config.yaml
num_hidden_layers: 10
hidden_size: 128
num_attention_heads: 3
num_key_value_heads: 3
head_dim: 32
intermediate_size: 320
vocab_size: 615
hidden_act: "swiglu"
norm: "rmsnorm"
norm_place: "pre"
norm_eps: 1e-06
positions: "rope"
rope_theta: 10000.0
rope_fraction: 1.0
qk_norm: false
attn_scale: 0.177
bias: "none"
tie_word_embeddings: false
parallel_block: false
init: "normal"
init_std_qkv: 0.0442
init_std_o: 0.0099
init_std_up: 0.0442
init_std_down: 0.0099
optimizer: "adamw"
learning_rate: 0.00236
beta1: 0.9
beta2: 0.99
weight_decay: 0.051
lr_head: 0.00562
max_grad_norm: 0.5
warmup_steps: 358
schedule: "wsd"
decay_fraction: 0.72
decay_shape: "linear"
final_lr_fraction: 0.02
batch_tokens: 16384
max_seq_len: 1024
doc_mask: true
train_tokens: 120800000
max_steps: 7374
dataset: "wikipedia_en"
Each number is 500 + 40 x the weight over its row's rms, rounded and kept within 0 to 999. Layers, rows and columns count from 0. Numbers have three digits each. The size before them is the row's rms in percent of the matrix's.

# down: layer 7 MLP down (transposed), 320x128, rms 0.117, rows 48-54, columns 0-127
# gate: layer 7 MLP gate, 320x128, rms 0.122, rows 49-55, columns 0-127
# up: layer 7 MLP up, 320x128, rms 0.122, rows 49-55, columns 0-127
down48 100:528446573481527478463527494505531497492558467443479466522476522555493486468516508505529457523541487490413501354520469471392490524543497469519608545468510517587504445458474508463511513440457438483546558496512474567477475536533538549418516447510496537523509489544533485566477452502446460521548498556510537536501497526492431503510469433511480543539514527498416557530494509481542493525515
gate49 101:531564453532494533480447450453436545503493475447466512469477566455506528548525479473535541537562485478481536420517532503467484315492495512499512519527466507551510476492501577484479474479472555463495468466479460537470502510537458566553491514464538493517471556515461488432525642534499531502490479551541497447516487464526527573535506493504554521528540462483510487455541523528540447513551
up49 103:494498480456462504555516469495438487529506496448514524538546509490568528565430550468511479476496439525513561419562514533529525512420457521491527546492462491417482529470572452488510506490460517518494487446508548574486504512466460477426534548546534568489555467540467454484503606446561553508487430523485519478538475502500538470556483547467567482508515453534502560470483494627476490515458
down49 103:488481521518484476508552552528580511474471548414496434495466497557524448528444566530470409439537485515511485466496529531489543477462495481439505506505499441465451571509544505524486456518473465491509535481526466455479505577525471411509487454470474398471481533531499446411510462458502477543548401470515492495595503517539476542605487546550524456494467483461478527462493525505533532483556
gate50 102:474507479502545513553461511471496495550562497460569505489473429510505486511431516504500483526587461534598525484529535492490452517485434485475522501497480447417486474501478512501578512481439530507535487463516495546441506534516540471567468523498485505548486475535451425487529491574592512523490453503534528518497499427399521510437564457518506494507507638454548537506504477463587493495567
up50 097:592568407429446548462580543502405526497503522471481512425432485522516439479525525478499483492528447534500528401546496555513487429483508485512457474521477474544505478469503458533465463509469457537481457575518462525503549533461519530535473500472488513449495483517526522510478531521448463500481470476492531475526592489530455520534545526482606498596478536585450520500456498552519477485544
down50 098:492457501525513510531487511483461511507517465514525437489450560454502424458476507450429547516516552476490470555551420495482541500555501505479586498433421489434517535537412547390460429501465451533529543482540517496508471501513513515481540494495497466453432448589559507483540429508520469503549474466459459505434458524444463498509482531428478556478501509535472486452509578461485552534509
gate51 094:494568454436575564450545486525456480529526510473568481492547434478521458560459431524462518532518528496461498520524605512500506527565549507420527486558474464428494474472466489540554498473520463528528464534509502447543553517458490520509459488512582519521536522535491482461524451476558433477449457527504561538494437379468485524520480432465515511440488477562491529521464481527477427483503
up51 101:501478537519540500540439462458463507458512542535566497513509536580492495462576509398542506478516484513465501478539473489498473447522464502491426477434534505594505481501553519486605559536476474487489496417480471533516572498512484452513585412561483471491488462485549509457516491505523541547520506514502434489551524514486430444447524523463442419498513461562484517473489490475454586450453
down51 097:551502498484405494534491518480560498496462512534494454521502471481518469481526519493515522518464506538542487547517530515612464486510483553499544430520500488432465492488435557529492542466543497466472515509582501473520519515486448434542449533602550593543523554558435493459533433485509428429518467496499525474469469495487446576488465476512572480439503485457554477533568568491465419503475
gate52 095:496516540580474442494519510471442471457494551487465537522524528457491517484537500541483558559429470503450512516435412456551445480535505519510538487508577455462483502532444564477555462561456457514467525481520421485552580563508525457526558506452497485481537539547476524496484471567539473497476467496446403564516515466540534445442510541562483525458481493528520555482534508458514447491592
up52 097:505481482436488455464518468494558489500543487447529448460457576475534515487494514496465543524499445501458505481484546492512505506475453471552441538512520530528488444576444515617494529405521543481501474485462508514506436499497588518476574512482488481526490517488528498484471550497483534452492513541463529485592543575542451512585451473527548527514551567476516380468436527538578488510545
down52 096:459556429511521586541521453587525529491474507507570468565489372484486449480473492542517545478416466435495461500499514539539530521459488539464471538454496534472542612446521506505484526482486569526520502555449495508538504501511456481586452467449475492429440470492517475481476511497520510474444517500543519551508551536442501468498505514526481567447492514484494524481512428455553584482549
gate53 097:555498495586522531522561506538482512530479449510473446556501506510505477443512557477431492497579550477537556579563448464548479498522473466489490551530482560489503500504458446428533531545480498471501499563526504492527507531559505465496526479499427484443450536584556543530471481494498496519513454487468473542526594503459520452461525476370469475433509408480500544532522462473538497422480
up53 097:487533496457458523580538457497562569489494502481439553575529437511506520518515501521462558556426538469570487490497565557501556484526481480514443489465493435436578510543480514521410483490563534500483456451510503453486526566441512452431529533564528531536474545448466523538498519490483556585497518491483623493491530505542530471551507502519468536442436502505537548502452478500536486495506
down53 099:487531467472531484517441464461552589533434480520529518444503480526550493498482494458528551483535546559446560565492463494495461474468430449547538572523504557506502563506496484508524521546442560413502442499498593542539518538538495540468560508530435529492469501493490560524482509484506433497473550526506545419471500549536495467440538468510450486479546458513546514466428461591534488449438
gate54 102:527487523520603531471557568526539504482527496511515495483418429491489516457532502560506523530503514475595524491512419516549518501570462456502499438549483536516464528552518549462488492539477511522450514487511480430530517480501535465469427450513518523433493496531405444541481476556522461463479446453531511552508494593474478517488480477421490458424492487485483559463455513555541498424592
up54 100:472533503487489432575507497459486500504470491558511440477512513499365482477528562485486466549491462472486442497509425508494490533536472497556443430532434438528531456503502448519539427552505481509484423503542497511470462518468509519452496521449506488509507536541434520525425521532490567439460437518535577456477522452524517520486538546421482437519459457532433606495503531488531462533513
down54 102:520427501481549468515538448482455518573529462472477492486517523487432469558559476486487531521516494476552555485518495498433506429541489455473566542548457522515505420532463495533483489473513532417572507439521472466536528478454502500482509448460560525461447501506508505536512406502481546494514440470461478500420445590549557523461498399412559491452517474468545495499519509581454527513500
gate55 100:484499530530445500465502559509468529510513496450473509585562509483484488553570515497486532424539463496502525553525429446549514558478396485485538509551554489551514527522449477493602543483415425512476515492558503462541500495553451458462467575421507518509517551495493514489505567529490467487502500481486509490553539475487581563575527528552508438440485542571480500538448514473526525534460
up55 100:587490565540534493564487427497513461494481461546482472494478511504463479448484503479502448517477427483494476502456543416445539469554536556503481547473467565385462472521509415546469529456518500529543506466480487525498466482518529475480523488460444524539522404495476481540532445496494550529472519549613525539422430471552449411497488524470531497488447528527483494475488444535556473487488